python train.py --head_dim=64 --parallel_block=false --init_std_down=0.0 --learning_rate=0.00089 --lr_head=0.00476 --max_steps=6451
Each number is 128 + 24 x the weight over its row's rms, rounded and kept within 0 to 255. Layers, rows and columns count from 0. Numbers have three digits each. The size before them is the row's rms in percent of the matrix's.

# layer 4 MLP gate, 2048x512, rms 0.0556, rows 1944-2047, columns 0-63
098:126119141165126122154169152119134124201131090135152102176177108163158111130130126104149118137126175151175141113134137151164168094152148116159113102139119132166144133141141138176107153134138120
107:122111093133081155153139101141123112103159113131092113109093147167093123123164134156121147183122193131136111153082161115100140135152157181088128113177105134138111112106137137100155127143136133
093:158126113088074154136137142136160149093122135137120125115118169138182151138134129145142116139119165188150121132132146139145126155140095126102111103122077151119126126116145163156140121139127101
107:137092096119120150159121136123120138077134118122128138078116158098094135119133119116162162154166153148123136114133118130136143137101122143131098129125157136142160122120155113090108113128121141
095:172119094101137114125142203086150154111132142118107130116118140129094121113101129156144129141130095135121133147141184151148117099165141151102117131123138115145145123169081159132119119126099115
100:155095115134155120105118082151131135125115165099127171184100134116138129166122157121147154111157098096134115099117102125142143104115160158126139137118113123158065118169135114126113124124117137
102:134122113182163109069115167105138123107141184100077089155158117124131140111154152078147114142118100096132171092115195135135166139107103092149124115137149116130083142115133160152082134185180124
092:086157121133100106120142147153121189113127120153113139145121113104136108159147121118132096087145133159120123108121115154159151169151188161088154132134103059123134141140124128121147133099131123
095:101132141095129139084117161122135162156124108128127128116130127108134120085140150110123123098101127086119143094102151148164132143158090130114126150124106113135134124135107124160101142089127118
104:165138126121104136156109100142123127124116163120196079130134097156131096140123131132136147131130161150071157084138112133169135173131105144118128084128063074168163174125151113099120114106137132
102:146126110155088100143136148146169156128120144149140167128126103150138128102090149127153117131126140110128114105123164158163110135096113164090102088155093138070124148133084124132093150139118098
104:158141126084147128128117112140101141155101166193154135140087166166124143205070131149149098141120116151114182115134125159118121115166079113139129125144157090151155143128176091129146143128108111
101:185131093162111138171107095110158128123127163111136147128118128101118114087132111128140095170102161112116142101096081156145118122091110072140106117158107166132125154080134148118151123144135154
102:111123120157122124135128163115137129119171134135155130145147144125129140087099112176178128127072139128131132122120137143108125130135110164141089155139121120145129111140139115114135140129143130
095:107153103139127168115127148139140125097105111103110118121138098133102114161154141144159112135121120110120108127125126130125124193145159108137128147122109132147123124143135131107133139134111155
094:141127133135130139177125194169134105113154119128135146114097131112153121129079123142160132168136111148122163077142120133148128130145131113120140121112108078136168157123147111151153122083111144
100:142125127139086135111087132132118136123126132123115119093165106125132105114107116156151115106133112079141129140174140120145100130119147142111113078147111085108127087131137099147110113112126137
104:132143168139121139133105126129146138120115109130146149128145100127144163135135135102145143168126180133100097113122091167086120160097132143154140157106108140091107196146177132078131118143118108
095:146149112158131121144129123091157147119110105121113133151102128148082136144111113095152121086130151143099118112138115119109133196111164111098117129129144152109119152083120103147147115154122135
096:134181131164117091170101095160136127095147159123133165091111172108170107151110141091117136112145156133112132113138109111116129133097149105120124128143154126120078107134082123087101166112126131
109:110163109097092128149091123105147155114129178119125102110129181141098135148131140116132075165107097130120154124103150089097170110127136134138107130171127141134121110133142113124168131135140133
111:124112119140116091072115106152118135149124106135077142153123116127116118120157128071155094130171138129105112099116136141096107107103181190101145128124121062113140140115136099149139137155111142
103:141187131137142145128135113137094116055132188107137083135147103138098107144093151110133131144148143091090157151191152156128089162161104171091101136135121139100118125138127141125125142114129073
097:175132087107110131166103108130149172122118139113167169107126104087146112228102137117137151163116127134156142156137130119158113090121135130129068151175094147164094173103132086135093139128125163
098:124078121134120096090133160136125105125111099106179094130120140144122108120159095099122105091110120157120125129127167121119104113120095134125114137111121141156163103147125124088109115142130133
104:154095118129137097093101161104100129091148135105125152118130126121144109121114128144162143077139118145141095163117082158134054153117132094097108149125116113126095134133101145100177117149115136
099:110142125107089161196086159126185097159186139107091110114148164135127158145108124105111107138113113139128088137115079130142137151129120149148136117109126152114084143073131148129140126134078111
096:142063103141148166148118139177162116082133117119129077081136082157137117121167165114137075124125109126172122146103099100141089119139130121123130104132170125063128125144153116124115114117131118
099:152146109108118099145135137180163118122124131114148118155164136104118161147157115118145136115142123124147151100113132141154176130144057115133111101104170145144153143154147145103119105079152137
100:129163091170113135122092153147106131140118076116177119171093129113108131135129113148148154094119140156157114132179216131152163163135100143128147100154131105083116121125144122189138173139135132
096:096133156129104110133146102124126113137139150165120156170098161135114108117151151118119122108151143135102090136140153110197145155148115128124126115124155136087160184183156141097162132146164151
105:184115150151133116129134161090166144104139142193111108118111133146118159121154118129158106171109157180110125105115109130138095118170139117141120110136129164098144139133178092120109161074148147
099:133171099119076118150091097111100140141134136130121127084123116106142123134140132115146134157159109158104130177108109109105159168102140142127141122116115108141170126108119128180132145143109141
119:117154090149090133103133129129152134089141064149102117153123107125121132149130138073154124114129190156109128104111163136106124120155145129144097087168126112110121141072118130123110156128100108
110:138112101126104110147114178117142126101152099131079120118093133179100080143107155138136170106150124097099109145102144157124143145108137140151136123218119168086075139108125131137131141112098149
100:111154087123126108175143165154103118082137145115160110149140136167161136137152172112143110136133143115098088143157120112126170138158157131126140089156133159135133094125102123145126102096115152
101:090113173138103168120129102128126140117157149129111152118144138101127109114111084114134115112125136120131122093159105116121121127115165149117116121140134134150166176116105114117092143116105153
103:092176156159145126104151099149142134121163112201126129111069169137125177096114135127130103132126173088111141135192114145127117160128117116141112129129142101114117161108173127126102142105128098
093:133063101120128172119151164128113120091135098119132140094107153167142134122073132159117102099139139166168109121111137135139123161092110123083126112171116121084139117100126149109154140112132148
104:136140133194088111150122139121139159138113112140172154128135113146113166145123171135156111140142129091109135131092123135130164167129127150097153149209130174127095133121153085119143145153178163
103:160122101112097128095150138127138155128149137118129156123089140150100140105086158083126163146134157115108110128156089130113149141152124099145124102144089087131136149169113110106123101137116107
103:132131112180050147125109119194091108094157173112105115117087097126178113135162121087170158125118134130148114146150075112133118155133174163131115098144131138124133134120117110125086131125148144
100:112156160079102130133131180115117151127108129138107122139104120146129123086097146125121108119144136123159114176121104134166146111145150118113131116148124122147128118114120090111116152138112129
100:159113135097127097089116099147157143131121121154115169099151141094095104113130129106136114174151124126123115086110129184094140150116142122144112130113093100107138121166152130110145127077115069
104:110119113142106122138134111097111104114091155139098115146136141119112142123150116138116133122101125173113151164142153103137147132177116155128108158158119090139106137130124096096116141160130112
101:067102140152128163123129140114101075128153148136135175165124103149152122105109089133203106148119138151146159108154098147085101127170150146125118115124111109097162112128131117128129123103116104
101:116151143142103107139144121128130141093079150155133141173162148113129163151134131105152149151150108157150162091125148126129116127104128112141121147123117106160115085121116125132103114146099184
100:130122172165128118107137114133124120149117124120100164084133147108105131114169153119144150164123113113132124164125111131118130120138131142121147110121137082102164125150086123176089140107127130
099:108106162121141121137115146122112141166166142148152132165150140126091179174124112127149083101158128141113171108086086117107148154116089150153126104139167144137105116126175135118174146095124111
094:134101116143123108155155137115178117162122113150141113111112126127151100080154065119115161158115117136121149149117132077176099098132143116128146134137117121161157129102126096102158119153098122
091:112158096150135118106137134141139140146173158130092127107158160159110113137154095138136176091094107132157122149132095128086114154173113113135110126114143137125169150087108106163122129150142156
098:176118173086111159121120148155154116144084150115138156132177129145117072113102131107155138104144140120129130140138091136116166151115141111167122114115154094113150117168090117119143097100170139
098:111113124151149094123098130208136141145098108138110142092149105154134128136138156083124160163164136128139095090103167170150148163116146107159127112111100114086132158106067079148113188149160098
095:103133087172128139125120100124131125151123168118111163113163134163127123140145119123145068162129152100081102100155169125122115137086155131116157145126120141178169126150142102117121143188151112
100:161144120143147136143126152122151115135144105131125146096160145163119122126142101122157156172127184145114087145155100115139112177129132101134117102146157135111128154121135132079096178136067152
092:116093153057144124163163113100127151131136107152130116182134179116118126136148103174107109112175139097130086168090111142125128098119104086119133141118102111104143127172121123143128095065063162
099:143096082141123146112102145104137130093159151162102098121106160162136143143152160098128164131129148080130120164123168104143130145107151140095181115169093101108111114091128127078118097128142161
098:131110099095107113105094133161155214173112113129100141084100095164136136161109145112156139068116182132131115127097109140076137133178142138085107098133135112166138143118133093135126115165112104
104:152156113131091168150112146120112134126116135151140126141083156130136115191132117132125162154092142104141135125102143129160141164177123106087156115161119148125137125104128094133142124154082120
095:158126138107123116095119094147161161119121122133143138107115121125154147123158116139142095137137145173146133145099142120132085141107137134139124095099138143154105097128086121149106151114113127
139:154147155143136059162116130139090129129122089146077164158138133086157148103144162120137147145177161121108162104119161098110141121120117109135151134119133132088117118120141092149144140100142127
107:087146093138123131113125119104123141117155151131108102129104128125148101151119110111142110126136129091131126178176110152101112178106130156125152095167131142087125117160094140089088116131146120
099:144096115138089122099163127101077168132143149118100109106093150200121118131133107138157184126100172146101144147110136142131103136111153136140105116160094080146146123113106161093115167127132138
096:130146134120121081119135167125142094109116103108155119109154085114101084137150144159138140117164115148143161151113163086172107139131113155095125110136119134144141079149149120123159131152079157
099:128166136149098072159130143096113147111100140099092130082100108153152140155134119150119105108172132123153147157169102149113118139147099123113142098114096117108142092128169118124104158160106096
096:072143141140147085141129171129117144134139078086103100075168127146123116174152161133136161134121139125155118141119109194156142085134115148101148125133158110141159102125154127109134171147108144
096:102113126110106136147087147135131111126168107142120159133137121138143109125124127084113115155127123117115204124147148116121168100105101138109125124173123104104107143116152168119148162150122126
100:162156144134101141119149122169122093157123157156118080124153122126184147143141167130167139159143126125149156099153154133160095135138131111087161132131079133103107162121111109134104147141107125
098:168131107082136111129136073101141118123141147096145125130089145052124152179126108092144116155098112182082129133073111110116136175146136108104149156139170094122167064094138114123109126121077135
100:124120136144144098131133159165138144118162150173107136112135139153134140114132145108176115142111097166124103160130151153085151136144114140105131128131124120106081133114099109145103141146136140
100:091102111110151159048151146110132134144130137104140088124119141112097165141106085143134117108093110109142164122124135092137136107126123157172141108127114094128148141130110122128113173097154111
096:097177143041138099107098123183176147116126114099135114135131118108108108113129156117112148122126140143119105136129130114123138180135161157113121106137148156134097130148135148150148110084096106
098:136154081088108126154129127110201136112152144169106153130186114150113106115120157139142107129117140121100111080138134102121124142134141079134150095149090144134159095141154137131123141134114104
098:130091125146113126129132121122123132078149089140141134174164152148119131149133142152141100122162163150143124161159189110132140125103119157116102149104118117101110128125157086077141207140118087
099:143105090131118110102117154149075154108125128125154122079125143151134127128127104131144141119104161122080090101107179109107135122121093147116122097140133155141139107150125151074110132146105161
098:124123142152117123115132103125139147134118159096121097122110165143113148132117137131129144163110180158088107108120096147116125144117100149112152111152146105136093137125150121122159177126122158
093:135111130138060133134142129142115100096167103106121148140150065113100104109146188151123149127108143194089110147133122149145139133121159126157138078162112106139135171118080196108119078123162141
104:129166145097133112107118122144115141184139179104118150065145147120096107145076169143126107135166101094116137118109088118101146133118108128095146069113097180118127165126141127099143143140105139
096:164131131093109109144119150110136157111180136116089130137106156141157099140130157121138114145123110106150127158130125104131088093115096097121117112133111105157121114120094113122137116132112159
096:124137149144142108103111104127112153106130134116121134142141081129097153188121111125152116150125123139124135144138129140161066095122129081151097120100098132106180193098141072099151099146109088
095:167086118151126162140145099131131157126108139122076120169117187162113137119054148118143143123110151139123099106104119158089159105140169134108145136109138125117129168152127145097140102136166103
105:143138084136083127161099153120160164173116155126141118111094097102118126169144144140126105140123154109102115132149128132124103121144125161126164109146130110115074164134106154118134086114139128
097:134140138111166107123113111123173139142100122147108124136115133089119121142107127110149130078093133100147174111129116145126128130130148141144148134121150150136136147089130116150106130083143142
099:156110123151121106148163112168139100184150119096125157085125134087110152133134123096155154111072106124113144140188141123095136090120154109177145113120133103145128110126090131134107143124099094
101:086108112151152153119126150114199174147183111158097092140151121101168172090155137132146121134108118137197102129132148142114103112122131114095163150138153134112118104142120123115112112128134062
100:091087143109118132127112113155150140085171125147152120101100149097087135142128145125139138112148125116117113105142135131150156105108077112120150100161123098086154156154145127096130118115130114
101:143099130130102114137119101128136142116126117166092133123138154145161127124144109126160112138110112164111120160151151105092087117127099102134172156100138160156117180089139106115129148159117123
111:124097068134087158165101141117124137147136152175148113098115154135147148131082184146128130120127170139123088144141150121120138195164113140149142167156103161119102080106184137115102134120075083
098:148148132137128157074149167129153152122144121170098104091120139144174116130110124138141093133151163113177096107113131104146112149097130173049110170130127140143113148095123115147092108193084099
099:103147131103098124059133134124108104153106087146132103161139162157088139132104105089147183111106118120148159086126078091124139125153141148114172114135143143113139151121157094132149167084119204
099:125130191101112088138123141126141151133116157121108128120128092155129146152123120111176123130143154161171125136137106150153138131120130136145101138125130105127114146090136139149130064126084124
095:120152128119120132144145093146079107141149128166127173091123106151133155095156095126118128151128159159095126135113113133072106174149128167125117113096110121125133159117116144139123148128162149
098:122163125094139117102155133135142142113112138111119152160101136105148150172135142119133071112107110184141156160132153102094196188151101186154095126119140086087151118096134109132125157156106151
098:164133114118115126137131119113104101083109132096145140097100111175130115138143138103131148147157183105146153103092117146119146170134118121156068142123160132163159157114137184124103138160126100
097:112127151132126140081166139119127187144154140149136132124147109160138083130094124160155120177091145082125089147123121112173115127120105108126129120127117133106114126121151103150125142160137149
104:126126113147108101143142141138140112174164146181090114145086176153070116149069102141161121156163155174129139113121075136127132123083160148114134138161104084153127156114174121122131146174114118
099:103110078148137120118132156146131123159128180116145123165139185078110122139137149147139175138135177159127120173092082114132154106082152135142130127142170144140112182124130113123100110156104118
104:148138131092130098140092144141131137151119158114135094116156099130141159108140171121153093098149139122163132147151098118154123134124089138126135141119139147109130156129109085091135154156122127
097:106112172137126122120138124115121073115130124090105098070073114118182148136134130116141170138082172091141139116124181102161125096146166158135124131145137142116080119135121137189106118113133093
103:148148157189096128091069154151121106100131138093099095114098118164120106116136120148118121128135105143137142168139142133103130151136126145122153110159114111094156110098137122079156158141117120
102:115131133147112121085134183125111120170159138117129112100142094138123111173123126106149113123097138148170129189110163123101111098103093147074157135146119153136104110125124123114058147183104121
098:122118104117113095118142123144128149161133116131123120128100176124105090145131138128118120123090126079125131094114203148119139091114080157125152111158113125126086155110160140152100099134172125
100:135098125108125141173118156103146096129121145127137082141122119128092092127130127099143083130152102133154151119115148181137138146123096128133127155149116182151133115153112141139160108118126116
098:139131142106115067118165110125151094129151125146147118170146131120112130146126148174143180128107134119182167100112095085122155127098115108092166182134192109153140104106145147078132157109143117